{"n_layer": 13, "init_std_down": 0.0628, "decay_shape": "exp"}
Each number is 500 + 25 x the weight over its row's rms, rounded and kept within 0 to 999. Layers, rows and columns count from 0. Numbers have three digits each. The size before them is the row's rms in percent of the matrix's.

# gate: layer 3 MLP gate, 640x160, rms 0.064, rows 192-311, columns 64-95
# up: layer 3 MLP up, 640x160, rms 0.0616, rows 192-311, columns 64-95
# down: layer 3 MLP down (transposed), 640x160, rms 0.063, rows 192-311, columns 64-95
gate192 088:543558492460489510463502506539479524501524487509529485497501509518496451482470550495480481490512
up192 098:470474561506480505473510525527493480488488534503539505486511499444474475522510475494521554539509
down192 097:506519511505502520507513468483503521494497532505493476514532528469502492468483452465523526472503
gate193 094:453504467496462493516497540519520450478507490482522459495519487500516507482482503493481532498511
up193 090:527480487528497509488490464487486526493523486495479514515474527521531514512492481488536523463533
down193 096:479485500455477474493506504501500531485493502522485476483494508482489522486444532507508496505467
gate194 100:496444481506518532527496498513493471497499504538494490504433482481481491541500518510499501508519
up194 085:510533511505492510513459488522490551475471520516508532511471514462483519509472521497538518500500
down194 087:566514506512474524486496512495511521444533500516481498542511535488521548440479495499505511522506
gate195 099:523484541476540525470518513531550528499510494520483471487516504525505479491461514508457469518481
up195 098:503499482486516460492440495458521492485433493519497519453504516493514514513511495493509486500459
down195 096:499471483509493456515481484500503511514489501476538511504532484498513491529524452473494471511504
gate196 108:511540505475515529479505528477462527516502506465534530484488538487502525500493516507489518479489
up196 098:478551519528526513559466496512501484500532503543506494453493525499509505489507523501516498477516
down196 101:489511509478509500537498509543483542528469525507525478476508473470496517529512523526515496437467
gate197 105:455508486510464490526467489494489479525516497517496553500525482471504480486477518499498499530529
up197 086:511516491521491459537471498509490464538479474491490511479516471491462463474480485515456508499448
down197 083:469453518479502535485542549522493468455492450485526491497489509503498477517487509483479515497460
gate198 106:512497487526518530460544496488544527438502500527490484481477494473458463528552487503493494471520
up198 111:454490502502426480495494528464537426537484504512520526517556444508522545491479511475448502494513
down198 104:531544447495495528483488527491484515498524510459516502490487526491471532452463523469507525468471
gate199 089:467501514471511532525496510470500482489516508519507496496478462531507480479486512519481519478498
up199 091:540544493502540520530519533511477522478477536497499481523503512476542526516507502509500472533537
down199 099:492544483536510519487500484451478516520497495519524480544497505503525510500509516530477505492471
gate200 104:520516487455465478514512445513485503506494427487482507452515504526467533458429514479498499514478
up200 102:525515482496474485527476483536538544502500473562469485491501480494477535501502477502480470505502
down200 095:504452548516499472543469481473545489535519494475478553537507473519481531471522534528492482514494
gate201 105:483496468464485508494492485528490549520459515498552505509503495475491471523492494483537476449436
up201 088:526494542531544456456491490484471494490536471473500514493483531516511516467530489501498532542551
down201 095:497513518520488502528494503507469501510499488498560468531497456496497513564472549521516458498475
gate202 091:533485513500470478473498522512527494460508477480495445482495481504503481559488512504503467470524
up202 092:512474518519489512509503468532472482512502513537496489550547541503463537473540490483489467476500
down202 097:512531519484475509486537512447540492478468520473515484453504490539526503502482519544529473462498
gate203 102:517517492463495452525472508479476443491510488502498506527505513522473459513508532527528516509535
up203 103:504515493443500448493495481504503527472498496547521465496484534478525463547520489509504542475475
down203 102:542515530465460481510474502480542480460492484486580481527516493461465514551531531451523523495481
gate204 101:471477482496512511524484489470505533486471504510468498529502451481501513466561509461549476497507
up204 105:491505565491484503497492492479505480506490499511553513480513516495475476482479535509485548500492
down204 103:542471503480522485479523476508516480507513477487497480545459467482447466479501512523498436496465
gate205 096:546523565498493510442539494498492464507557495503502468480513511530511532530475525474491485514468
up205 098:501452507512458467500481464535515520512481497476477483514505510485542469493502533489484453504514
down205 099:534518457492497474505512506509524474517528463515505453499515487541488491511538516479514481474516
gate206 099:532461454508495527525488502498485512499483513487478496491492531508544492499446488518505458529491
up206 099:577498503479494474513506522447489511506470502508487512501475512489468483521536490537479500550526
down206 103:521512531469540514510494525517500514516555532524516492477495468499481474518475495537504520489523
gate207 102:499500471557458542508515483493475523508486483466478536464516482494511454500451519503521535484486
up207 100:492472510486471465560533500494456516535473514470473532452541505454456496486499514495497498504492
down207 097:487527519483492525485511506499488493499497474506463494569507534442482498473496468478467500511487
gate208 105:529501471500496533489502528503488523497498486431532444471477487454500489488508463514520519539470
up208 103:464481524492539475491529463465508503485458490544471487502530498494478496485456482510503464470482
down208 100:479503517547502519487568505483506516510471462500491480499542499478496486485454468523512455478535
gate209 094:428515476516494492493482508523451481503482532497461499512477494510514482528508487514475489506489
up209 100:541508519528497524508499482480510487454517507524507514511519529457476509509516505531494503493491
down209 093:446497515509483528501461523511440505450523505481457481503455463535534493516507509496529497516499
gate210 113:451516522524472491464470494478551536545466505507520496472469509503527548488477483468480468499481
up210 113:507505493547523501501447509512526507543490487442501475501515495478475553491461474496493525450516
down210 100:530506508509536530471527501494508528444487504494478508517507505513504452505523525477478494508470
gate211 105:529512484494554485465491518506476544506518529536526486492484465514473481500490488496510501536490
up211 108:507431502442470498510491481525525447496519447535512494488487529482479502505475516538529527501539
down211 108:487470560504497503502476492484522490477491522533504501507527461502474485496519538503493490504516
gate212 097:494524440511499498496496481459487529531470519468485497489502509476480507504448511523467515481539
up212 100:483522564510499535508453463515530502497497491499541482471523514534504514486466489504469522485502
down212 095:529517511492521490491513484498488487519495526494517461491531504487517514508485450519546490503518
gate213 097:514543475504478539515511471552476528477472455487470526455501529488478475482468461486524506492494
up213 089:477505445507479480519508526445476512514492510485521503492510474522459509510471498518523526538472
down213 096:470515510494497471464499544543480494510526503490500457501483558507473475505513521555494514506530
gate214 109:489519493491532481512436547527505472480502532494490509531515528475527521514477503538496502501488
up214 110:478469469462473457471522540472514496513496534459490523509538505487508471500449518494489527502472
down214 108:490507498522485453536555522460469512522537513514472502481500536503531484523460529479499484516491
gate215 096:501490500577448514488518491524502508511496509511532530456498522482522466519497498496564468458536
up215 099:496487510566483513509501466540476501511474497516527513481492503487515465491506463508489486485533
down215 097:473509470502529452487506509504480523506455474457450524512519462564484471500511490473501464468536
gate216 093:535497508506495506527556488524474445470520510483483485462485477522454483515515532525492495492459
up216 101:488523491486458518498537476506494476496456480498485484502497494524511520525510478527543528487496
down216 097:480532505499508461475473483498481506540525532492545473514504530468526526490514523464501483507493
gate217 106:503526529496465466500472543501523498470519485435519509511492541518500503517508501574483496523458
up217 103:466491530531457512510513544517485490457477515478537461531496499498488531456499486486511516522420
down217 102:494535469503467527520485522490522476515489524514513495519466528491506517461514498560465531504481
gate218 095:508502489475497479514477534532512479496505514479490452466475518502435484481513476487479527528525
up218 092:489484468529524482520510555489555515497549494543501524540548482507516446525528489509511489545496
down218 099:477474470513466496525514504514517505516531505499491515493494531468519494527540530492498471447486
gate219 097:533509491504445472496442468470481494486494490465500469526454517541475504462518494523505497496548
up219 092:524485503512479495457467474494522526501500419460527501499474550509504462515459507527519499486483
down219 092:467540512460527479460506485509508515507531471460527503493499507468484468466499518445474549465532
gate220 094:467497464518512526515491455499535499479490514493541523480487513551512525485504457482490503504532
up220 094:493452480494530536475519502510487516493499487535536487488530498523493509529517494475512537499488
down220 097:476512502497492483482488522496492495488461481483505516507550498494517455506523544459521495489460
gate221 095:513520479486532549523465518517537508510507492486514525520457476513475508515501515535508470436476
up221 100:534458483462502484484505507501519517493492518526533466524524482507476494505517465503503528558476
down221 097:474489500528539482512495522517470509488534507511526499526508529526457438501488519487514511556509
gate222 091:509559492525504470462487444503482463493507500503453470468539475510478522524558539507537470519490
up222 098:510468479473471491485497534519492495511533511512536502528508526473429519480479507495490483447515
down222 100:496515532485526493505463499522513492511484494533473490500468498492495496475501490516536477528473
gate223 095:473465495479518502508474440452501505461499478507532460471473523537481497487502433506495495538509
up223 095:525508439530512516458515498523526488538492528509452491506529469435493467550503556491510499476519
down223 098:462481517480529493512530473493470544456486514510566470513535529512494447467478468514506497517497
gate224 099:531481530486479474541462504498526488510527523511528468545457520486456481483494522463514541490481
up224 101:554520530531520544481482485468447507447497512503497510505486496551497501475494479488516539494488
down224 093:444488497484505516460486484533467487541514505514483540528491510485529501499517511458502504488485
gate225 105:471466525458484506514494502497527475483496465519497527555496494525493524519489499480543472548507
up225 093:505493512549488505476499509495510522484439509483502535480482519506516513515511524493526502469484
down225 101:527544519565539502513509513514493519499498513482499542527497455540514504524498482516519538526447
gate226 099:491500499494514459484530489470532535511496514460490516504507462516530461493468460459525468500486
up226 090:468515475475518466509513500492505559460459540507509513493506504508541508481473516541493518477496
down226 092:533464460452476486527459529529503541510449516525517531492505524502477507485444462560491553463544
gate227 096:538433475463488478532458489464527530471484500498453538555524522513473523452463517487461509504531
up227 095:487487492506489488486483505508503519515501467477526521471488515488473452527545465505497507486514
down227 101:519455491499524484499470483484489498517508509466513477525461497488486466497532463500472484483543
gate228 107:486468434496509512503482481498472464490537487519504490511524510515551520523536548496490466520475
up228 102:467457495476469528507490539536466478472470504520502465481509467494506539531511471496498472491486
down228 106:486519539474499494465489527504485524497509485479461454499509492521506485518517461457479454536469
gate229 100:488488495505447518524475523489543539516480461517530505530485501512487488529512464525524492526491
up229 106:505543455514456518483503499491493533513499542522462497496529518489515503565477471442492490487465
down229 097:534438562509558504506509493496517470467447467482530467520502520537461445438484478525495517497548
gate230 100:512523489434478459521528474430508488501496516496488502497474491433520544530519503517447489461449
up230 107:520508516439505525487515476525481532482512476511463526509550506437517496456471532499505489528501
down230 101:466492485522503530433481544514555516533471472474546474449467502524513478498489553486508506560520
gate231 100:460512478466493538500488492485526523505440477543514562489465530451504538521452469552551496443509
up231 102:475476471474487482527452507525460523521497481487498432497501439485495480493508489500428514465446
down231 101:506512488512495486501494477488536488497448463533534501493482493456523527513501519485526481467491
gate232 105:502545510522473491481498517520526490501469494493485545544536515493508546533490501521462524482486
up232 092:463511515529533490473502491480534486512496536486497527547532460472476500496528474524482520519520
down232 100:496474518440573501502497508492508492486524530522537511488501491527515456470517485526532492495537
gate233 103:489501466467522514509507499496527502488492544512478531504549512499486495479458544499505500532472
up233 101:465520494507502570513533452467538508501499493529460479477526498489477525521508511530518524493492
down233 104:481530502497458492471489490504485467501439487459506560519491479533484509494473511533484460511490
gate234 096:533473526513452519475512511518524487490484516510506471459475444497462524502505462479525472483540
up234 099:491471504502516487439510497489545459506489533494533514465533488488505546488509477498464533537469
down234 103:497501502496493558494469488513465507507477495472476522441516500564506499493487524503563526485485
gate235 096:470520501510511527478490450464494534525443493492475525458510510518481500483534508454533483523464
up235 105:534540517477462506521463521532471461475496519531544534508512530508506510523434499494521478473511
down235 103:521457476521481516487485538500548480534481501474487536499531476512479518491456518471492522493540
gate236 098:469503543462550470537516490500509527531480448513520560486541523485526472529474497503532500503464
up236 098:524466500524488528496501526475516508471499506507531452516527488500475507514508485504502496521478
down236 101:501509499520478498464482469475512500475503481508548513469486454522519588493486547533471530513506
gate237 096:536476507520532497519534463485472509538501505499550505513494449501499497472488505451527489528512
up237 099:549505491499513503521529483487452503524502522481492486530496464525462534531485507465499482523510
down237 104:516566521480496466506494512477508520522514525497502512509489502517498526462496485470512536455499
gate238 098:548462488496502485517446510495534485491480516482503506486494457512465486501488519486465506487494
up238 106:503527489555507453500479496493502490508498490493496488503478528513474501483527516512503519512469
down238 096:492459451527481512495529530476503478505490484480482468534506537499493522494489494458520523518498
gate239 107:516504524462488545498544492515524507467539482513534490514485524497489489474480485470475518516519
up239 116:500516509533508509505466499523499503499516506464526502501501501480482487450508507454553474550512
down239 108:506528552550503523476500538454521447495521532484499490536474482526503558503528504462521463487529
gate240 107:476519512493542537486478509492491514463477481483516475524472499466458475499480490536502553491484
up240 107:517478454510485463528569487584474520509493525521483501482519523513509490531488502496474488528533
down240 097:503466511495508537491475534445468482511489481484504523546498537444501525554460515528494482476526
gate241 096:505563494489479531481482548506480507494506522516507522496461537497522572520448501484523531509487
up241 097:509518517517517502529486484469515525471472501477458509490493532496452503492499502550496489539508
down241 096:488518535523490489527505538488488518469479493450464473487506471488486522508474531488456475511474
gate242 101:467523480532478492489474423470513484458486493504556479475514513502513460475529452494497485481518
up242 106:479539506517536527517519529457464493487503511547453481475493522505516507493517534500461484505521
down242 095:489499471527508492466480433503519481483502463513546502544495547454482487505462441513461482501486
gate243 094:479506528514562479472479513475499485492514532512499491446501519512479459486499462495528466516482
up243 099:489467461538481500485474464486445483518549518538513464454510469509475485480498518511466504518484
down243 096:540512495506505514507460492545543553465485512495502505473490514537457482478519532514456517542466
gate244 098:473498497499510489520466485493487495525494520533457516526466455518528531495490516515538473487570
up244 100:499452528501489497484481488538471506468497469510472545493507523486487445507516456537436506527480
down244 104:484519523528521483527547448461508554483532517521500499502488499531489486491471481539487492531540
gate245 103:456472479528468519508518483501495538488523519523477465548490507505543530481500509526474522490455
up245 092:538463519471464472505524510502494509546514478465502544484523490497472521485512494461485510512513
down245 098:509484523541446496552532512510492537494505499461483469491521487515533489469490556523501503510496
gate246 099:504530517471536463526520485479478517506518517533517495500512502483478537457534511505513508522491
up246 094:473515499517520520502493495491501507462499515519472524503503495500478509502499490454483512469539
down246 095:526524480524547458539532475465504524497511488558482524472521483482482515519538523482548477550506
gate247 101:462545507465508451493525527502483480498530568540496547551497499531548474519497497499490527528482
up247 102:451546531535544511466519469482532503502450509479476480460535469501536491493536485515483546536464
down247 101:494521507493495503538506478514466463510516508498498523487496504503473514535556488475456507515490
gate248 096:531476488533481502519534489496516520500462536497489485470484558534531517486497532479498489535531
up248 101:505515523522514545516546496488499524524453444541504515468505536531493507515519525528530502520517
down248 098:496514478508534486490526539513496462507511514469535527459444508517501510496494465486560546468456
gate249 105:512508504558488492540518510477532524526481529512549509513503512491497514508544491496498472527501
up249 110:550488521513540476515501496518512478478541509501544519528545504496524537528489498501498479476517
down249 104:507524551517479494513506469545524496495454500511489525531491491481466473454492484461482534524506
gate250 101:498552491466469560515506547476462474493543515548497487488498465490550521520540483470473464475479
up250 108:490487491523491527520492493505458480500480486475492485476509509493479521513492466510471504490514
down250 105:478508463541453514521497509532485479501486516539505502452479475437487511502435517531512474559504
gate251 100:480535482496463482517496506471525497494520525503485491457512475470497485523520491513478516487509
up251 105:464488478500498484527508493474496471521535493504459448501477526476475476528481499480520481525470
down251 103:481493467507524488544501479475504522519471538469467444532489459496515485469469471477488476528489
gate252 101:493496509535450508460490469438513492520486473513511486474515453530499466531466499494489467495513
up252 096:497499473454519493478442501493453512505479481506510506454503492490513487484489528491528489517490
down252 099:501530481482482500478488475497487515531536482503489527493505518534516540513444472505510497483489
gate253 093:479485529487482506493533502543507505501518505498491504461479469549448498555479526485438488491553
up253 090:490524507453490497539531510523519510487471523492470509527479476486527491487504495539492476556505
down253 094:509544470505486519500477492466516488520505495506481451498487445485526486497520502522508489509488
gate254 101:484479492550499483548496488457547497483523517510511488486500546462517483500528534472523492495504
up254 090:556533494504524467530507524455559523489502498505483544518508523480523539495506503514496540467493
down254 098:550506506486511500507516509520506525490536515493482491513527498516480520516515473512520545544531
gate255 103:542465524495505493514511467499517500537501450519515504475524497442554474553464479503513500506499
up255 105:525471528522480463498531506520533529500507489525518503487470501529479469485511492511472551561484
down255 094:498534495485538535459472488483527500479519543433528549492496562506499490487463485527505480490535
gate256 091:532490447513522482527474488475483508474491494429502449452477510511547489507505535481508491485513
up256 089:486504464519476496495463513444457478561486499515527507502498557508455508552495461510478499538462
down256 097:470508509513480451492523502447506514532495511516511471534491486498509537489481523501467512491520
gate257 105:481569524537519465487547496494484562531466494500535471500490523487480523520479483483487519480494
up257 111:484497557467504475557464496522481500505496499477471515493519463502513544511455469501503540489529
down257 102:391486524472480482529485476464502517481518518495526489521486535524477489518493517490456476466527
gate258 097:491511494440505500531458515498559504541494495507498447534457473485461496523500475518495474482501
up258 098:482487468479551490519521516514491513476493450531522517562442525504486484499522490526481465482541
down258 100:537525441525498510512499514536464472493468479483469572497483523467507535501453488508510485527532
gate259 096:494468500505475509504470473534467478497487491500512530530535499519499475526525509540520488495461
up259 101:565442471520495499508539489478489494498480495508500518549461507499491495527513497482486462506522
down259 102:495430489491480507489528490467489467497518464466508549522496555507504507474522519469478495514459
gate260 107:479525477493522505500502467522514509519457532492512510518527502493516531518500505481457507471520
up260 108:468525492487527487479477465529490529481490525447491509508502538541520523509510473520526469495472
down260 102:515457492512478488464487524507507499504489499509522479486508528504482501519460495490481518526480
gate261 103:478545536532472541474462522501506472513526498496485520497497502485511463516475538506509515540532
up261 095:516514492543502533519473470487556520494515537486532501523451508523516502514517485531518515514524
down261 103:483509525485539514528472497492508489513504506531501533488464530465485518472505496523507513527513
gate262 098:523431490508465521508496493473483464467481534517476503543538526490554476505527498499494513511507
up262 094:474552468510485550510523504497521496512543499510514488505505496475497513503505508510538486505475
down262 103:497499471498478495460508457483487454492478536513532522495497511468510519488513495471464509509494
gate263 096:502525486494512471532522434453493467525494469481516502545553524490504512473507523494483493492543
up263 089:524510547529474522510537493542465504469542472516525521504501487473496512501499490462496522458498
down263 093:507558486475507465490520491485504511467537504480477476511508475518478484533489508498477476497525
gate264 097:470476507496485497492473473515480516522476520475518470485535528544458498521515507511518515458480
up264 100:487525524461506474461485504531486539490527495542485511481499486507466503510493481506506498490467
down264 099:486494510520528516491477479486490544497481483514511467477504521520497467500494537477484515491521
gate265 088:461558495539456545481474481501495527502496518473511476527510488489486547461479504474497457512514
up265 095:525469535522479491556450493477492481494547555541524478503491491491477559500490489477462513501482
down265 099:531445542497468461560480498470498515499518523540513474515487523481517525529485514501484452476493
gate266 110:500509552510486528532504548491503501477531495462550516467559456526538472486525505484495537486502
up266 102:520524494470502517535506473476478526491501499527513522501529481554518495504505476472473517510499
down266 102:514532478481517454496542464557464505506492535561457516535462444503465481476508514514496514529481
gate267 097:497516483491501519499528486539493504464476505485510525513459521511487501524519494511541510522497
up267 101:508535473523475492525501506552462549500461480517517488498483472528525519522482506480473496497534
down267 103:507546470500512519513543494564528521549542470504524499465503505569504450542525494509476494486542
gate268 096:516469492442509517464475468484472534527470467496515507525526536518476514520478513518533465507549
up268 094:525498489505552502515484489516545479531506512520532493503489464484510499467482509472451517492556
down268 103:502500535508516495545489494568509490495492507480520502476478490469493486493495522521513456477541
gate269 100:445466517483505510540512498499495476493537479492512519540516491538468513495491481532532519541528
up269 099:504456541493503499503503480551546515492492497497454485543538514562512485549534524537471514538530
down269 100:507509521489492507511489493533522526473533543499503515506485490532528497476479498545496525488482
gate270 100:508525483470466484488484527480496475512511455520479528500539473474488463478515508501506496480510
up270 103:509507499510528516521535480531468541491499478485489482478491472484486475484487546487496465480543
down270 101:491484496501502493510476494525514450500475498516498517499485459487473505505528520473470473483508
gate271 091:488494497524521549508500514503492569470503521492513512546479474508503490486505512458478550504495
up271 101:507578522521480513475531484514505500501533523535526498501487471527525544504468479487485511457495
down271 097:529485495473507518508489494498497514520495470454478475506452536501473480491493538519520510486506
gate272 092:535432475499512461463490484507522483504505507477522499500536482486474488514514487521532525472488
up272 098:511503469528508440492475506551505510510526472486469463502497492506519464504533469478529530505504
down272 101:479489506517511515478446533530483535489559487467524521472540540475513500506507529520510483507514
gate273 099:497453488531478515477448520508505469504516498455489504549499529524499500514537540465487513506457
up273 095:472477489508481537499525530521491482533472514492479562476487524469516485504479537477526447496523
down273 096:484454518480462469498483519496501473486503517508458530493484488481441532491505502471534517530489
gate274 105:503539454467496487485513505480494487526509532535469507448504539510511536547481528532467536513523
up274 097:532496476526445459507521491532456491487522495510459532503509522471497534516497479504502545494521
down274 105:475528484495508453509488473484517496538504497494481522464509502499484484494504476487529540525510
gate275 112:544521500540483509481495508435531554460520512488462515442480482521458488468499534540511477533459
up275 102:510504475472526455475542513472498473515521528464517530490546480492522506508482518552466506487519
down275 104:479481505511457523472500443496503522463468485500518478479498475487485526511458524518465549513475
gate276 101:478475514502468512509486478504537494518469499516519519491521480516525526534507474474524505476526
up276 097:455488485480490484516510496512502481493484506482476540481556460457497523482521505473516490498517
down276 100:442486511470483515501501525471494542546502500498470475543491507518499505495490517489500475501480
gate277 092:543534474516473489499477528505510526498480530545501510498514532511454501501501487517493541435479
up277 091:528500533508472483441459488501454486480513474482503476496516519505455503506524500546497524477513
down277 090:495490496511502503464483476512495473540526481484516489485457483502507514533482529491489452489464
gate278 106:511491513522520496532527508509533443502460505488531505543476439446511506538534531486455478500453
up278 106:537475513481503522511430534551432544510495476522458530482518496494517493448512504511484554528470
down278 105:521455500488521503456480540497521474495553516498511480509509500489533522540496523536491491489531
gate279 103:485529512507516467525531516511525506520518498511492510458513506551482511512529531521495496525487
up279 098:490454499524506512462475476478463514483530491481525513513469496484534518493497524504504538552490
down279 100:490536494529498461503510489511522480537502459495466506448500523497440523477502535503525499496462
gate280 098:512538452526531507481550459519487506508520498496482508478526502496543504547543507524493526492498
up280 101:485477492518534530533490500536463490479502483492481508456494454538549484533552484513517478495491
down280 097:530487511525559538531475476562501483495509544465490475524513535526509497490522486527503523479454
gate281 099:543535453523504496493479468535538474486509513527534501492465512505472480478480519501512528514506
up281 103:509485457503520515504493476481502490513534523526466496509529470422528450488444514507499466497522
down281 099:474478513444454520493480490485510491469529497450462467518516477475499546457503492502505475480469
gate282 104:531478527491489507493469538522525519504537525510476467520500503501479459485488522421534467513513
up282 102:508506515515499475504493509555491515499508462506465495483468557519458512504480514522475528506493
down282 100:465521471517461532493515495475471530495470501481504534495492480496511518478506500526519461534500
gate283 105:423476464527487491493508525534490534499506482499547486539523510544526488523447481472540487500479
up283 096:518517460553482491475510528481488507513509496473528536523516494485489456471479519474461444495508
down283 103:494509480540517457470529546524500502507533478490485537508470523494470510497498464506473493479499
gate284 100:496500515480475519502473508542484497501515500483510527471490490532474500509488490527452504476521
up284 100:494571543524463482537444498516531484529506481504517488470525461523482514489468489556483512507516
down284 097:523488476518480482484486530512486449506457517503527488476542513493512523509524462484500505518488
gate285 108:528469511487507496486450481466488535546517513514515539495510486514524482463537491532499513477474
up285 110:482506506497490459470480471495517514482525487515484472454497524468451487502554502536522532505435
down285 108:435469526501453499456496493494537531475518497474505540520476508465529499455490462510517496467499
gate286 089:469472475452486499486477516536495526546489534515479517543510551484489513509497508483472503452488
up286 094:498467530488456525504433479557497489525514532498511481475472508474494499501484502451527484532485
down286 097:503526515511453528510487484496511523531460500471513505487501490463525468516520515508458494515513
gate287 095:484499495452511519501570464525524490523538497504521479512478492478503470499504481473509521500462
up287 093:552533530460519514500488528502490557496496521471470504490462511512497481537445473474486512458486
down287 097:439489503499465488527466522470496514497519497446471510509491447508464546481537517546485470471494
gate288 105:587518506522514468534545488525493529474508474500486490483502506475490489513536502462479431464477
up288 102:509480486493453491477496482515484505522505485443492478508509523500487518508535487516475522442535
down288 108:540478461508542458490455480526459499485519450502467483541530490464497486522529519483489468495486
gate289 102:460524460533483468499504489538465513505520497487502457538489475503500486484543530510480475439467
up289 106:467523494494477494519546469476476548516503479521543567490529501508483500495484559581514474527495
down289 103:492497486513485464435446489501484534463473452506484503509518494470473527511509524544494500557465
gate290 093:480459482471499497493547522504525452532516530468509511438523540466510490528554548508467517501507
up290 099:486493522487491462486477480511489544496522485506501486494507554479491486473482487494497486531564
down290 100:560502507505522521525465533513530483489462480512479533466512543503514513488484518504463517521540
gate291 098:515499527507501495502493494490482547511472522447480486560468535494507452503556513465456529488480
up291 101:475508479489472495459549461519490459508493515474519481474515487503522507470487523517434532464496
down291 101:514532525532502515511516544524452528481507541496491475512501502475456495493551485477444525526477
gate292 109:524523514499535496479481556451462541560495495486494530520525453489516495489506512458543541505504
up292 104:472524515513522448456514522490517512535501531507515525485501472495484483493503505453514495546452
down292 101:515506477489466487519541502526524525482501476467488470464473515527491482488484483493503494479500
gate293 102:476524435457489509504514503446497518510536511530491512518490536503504510517471550450463516499457
up293 097:521445484462510434520494463492495475490512484528465503469509539538488465496505473506444479442490
down293 105:536549494488462530498495531495541478535516537510480495484480531472498515496485462467508482489485
gate294 106:492504452549525492489504528438502526476484498483509517484498490504495488465466516482496486464458
up294 100:501462501490541503505524496524499568486497510498512514527494531486499466488505508495522521511493
down294 104:467525467535497496502511540478503543484516512518559528525495487530503503508516541487479475517493
gate295 099:511469482475461530500564516479465498485456490536510479524440480486536515513500486498476509532517
up295 100:505473473562533483461499506482536515496492472517477496483487478500558501485459523483501495481520
down295 103:465444479509531486525549466490502498517476497504507464511511481484530500501516448512471467495474
gate296 094:503517499467509495479467512517504505533508518495485544482497503525532534493513534492474524539511
up296 096:488526519489513517503498461556514466485527508529437474526490465520471515532467567498502509477501
down296 094:503500487546540492474514489474491533523468519462508471434542503483557485466499549515508556473443
gate297 098:457552504495505493512469501514506485494496487535538523510495566465481506551519509519525503475532
up297 086:484485511463509524513514497496505525529507503506474563501504549514483528484497493529527529491520
down297 093:541485524501473469508507457530489522520493504485499506496481470475516519474447492494484483518480
gate298 096:482479490498459504488469477493493468461500509534498516550505526501484497557463504528493537487483
up298 109:435548511518493507524552517495504528502508504470485490526495495472481507507474538508533504432491
down298 104:515494498489499471533473506491465491466465528567557483505548475516557490485506508502458469507462
gate299 094:513498504502500522473529510503494484494475573484482486516515462510519516532494507525461541489522
up299 082:513509490509503469506545512511462486453568480486494514484585489502506497497490490506489486495479
down299 088:500488510500477519521546511466481494467569491499474515475533451528508536506485492503445490468518
gate300 105:509507461489489499492479515438506444490520536539555490491504505485522497508508513488494503493497
up300 107:496514505493480538490450512434478491487499490499537574455474480493506452499476539496468507521526
down300 103:530504484484522526515502499483520490480471544540535526509483537528457492509475513547499522478482
gate301 109:519463484519497494494465552534543531485503510518533483479489466493535464503501520536513539532497
up301 109:485524526493461542513466504498552498518470503540460517489538504474495475529520480495519516475479
down301 111:519485461503552471515460478503507443545441493490543505499513450501510474519467490492481526494508
gate302 097:532473529508541445504522529511510476493492506514514500513527470525519478516523504479458502515501
up302 096:516475490526555478471477497515531484524505545517507483516479510500543513447500519497461511478472
down302 106:530510511516486483506467491526505485573542553445487488503502515523496469475490500487499479521540
gate303 102:467489501511518530522516495477479505499512510515511546499491458471496466504530509518518493527492
up303 106:484524517541459520506540537460477524486517526537534504519489479476511545472531457471518517521511
down303 105:526516493471494531495502498516459446527488512540501543485460470490483516537546493477528509536484
gate304 105:520481484491490496520453517522481497479506473527537460495523503517512483527548463529475519490531
up304 105:498477537468472517488460458489543503482487503505468547528492477451534512537447533523485500482497
down304 099:468494507539517469489485534493480513487470510482491461485513507526518530510503501471512531473495
gate305 102:528497502473505541463527491475499469453510492509489470499464520500472524532491502493506492483561
up305 100:499506505491518504510506485520443479495502504508515486511540524511501443557500514467495499494476
down305 103:504477482492513441536514524512478538525519495501487461503507499502543442530508490468511528475529
gate306 108:497516496464510473514493493477527536472500472537517458475500448513478462526475518460511496522467
up306 098:496532495484532546519459501478525514459478503494491479519481499509505514535513496496537461543494
down306 098:565515482497510542483496465485535500470517526474492505488465500510525511532548474519537452486515
gate307 106:510501474505493571547500529525508512496525497510501491478482466489521493546497517515463539497476
up307 100:497486482490530546519509570521503504503489493539518489508536512513483520431498487528459467467541
down307 105:474477484500520532473507549552509513519472494537531507482498528471506528462466499519530496446498
gate308 100:506521488487513508523503535544520512544525521485505476536528485503485497479493555471520477472523
up308 094:450502497484458517538489509537495496522478483545518505475509517525523465504474527504479466504487
down308 103:523493512447511502526516506494469495514503550437467472535521477467513497480505506450484515476496
gate309 096:496550496515510473507467527491541520478467536468482500472494516473501556510479461484514544483503
up309 108:497519555490514558525491496453515480529510472481516480479496442525444472500523529535490527500512
down309 104:526475448494489526527502496537508493484511496467490506493514501511480514533510525501469480460497
gate310 096:498502491474482536533531479525527533523500501530537498534520493493529487503498530489503558507477
up310 105:507495509520466507549491512512497534468517547510483553511526529482540496500521498488496532454489
down310 098:492569529474494551515445482493513485508543477542506490521493480468487481471459537524523566535468
gate311 096:550500460539509503492538528530507517472518537511494489486521521486495512491492525523494521503471
up311 097:471513498501526501477493505544556495499479477509519465519467536492549494511473535501498502469562
down311 094:492498512468508538443534457488517507535518506496503466561481491539559464496497482489456492509494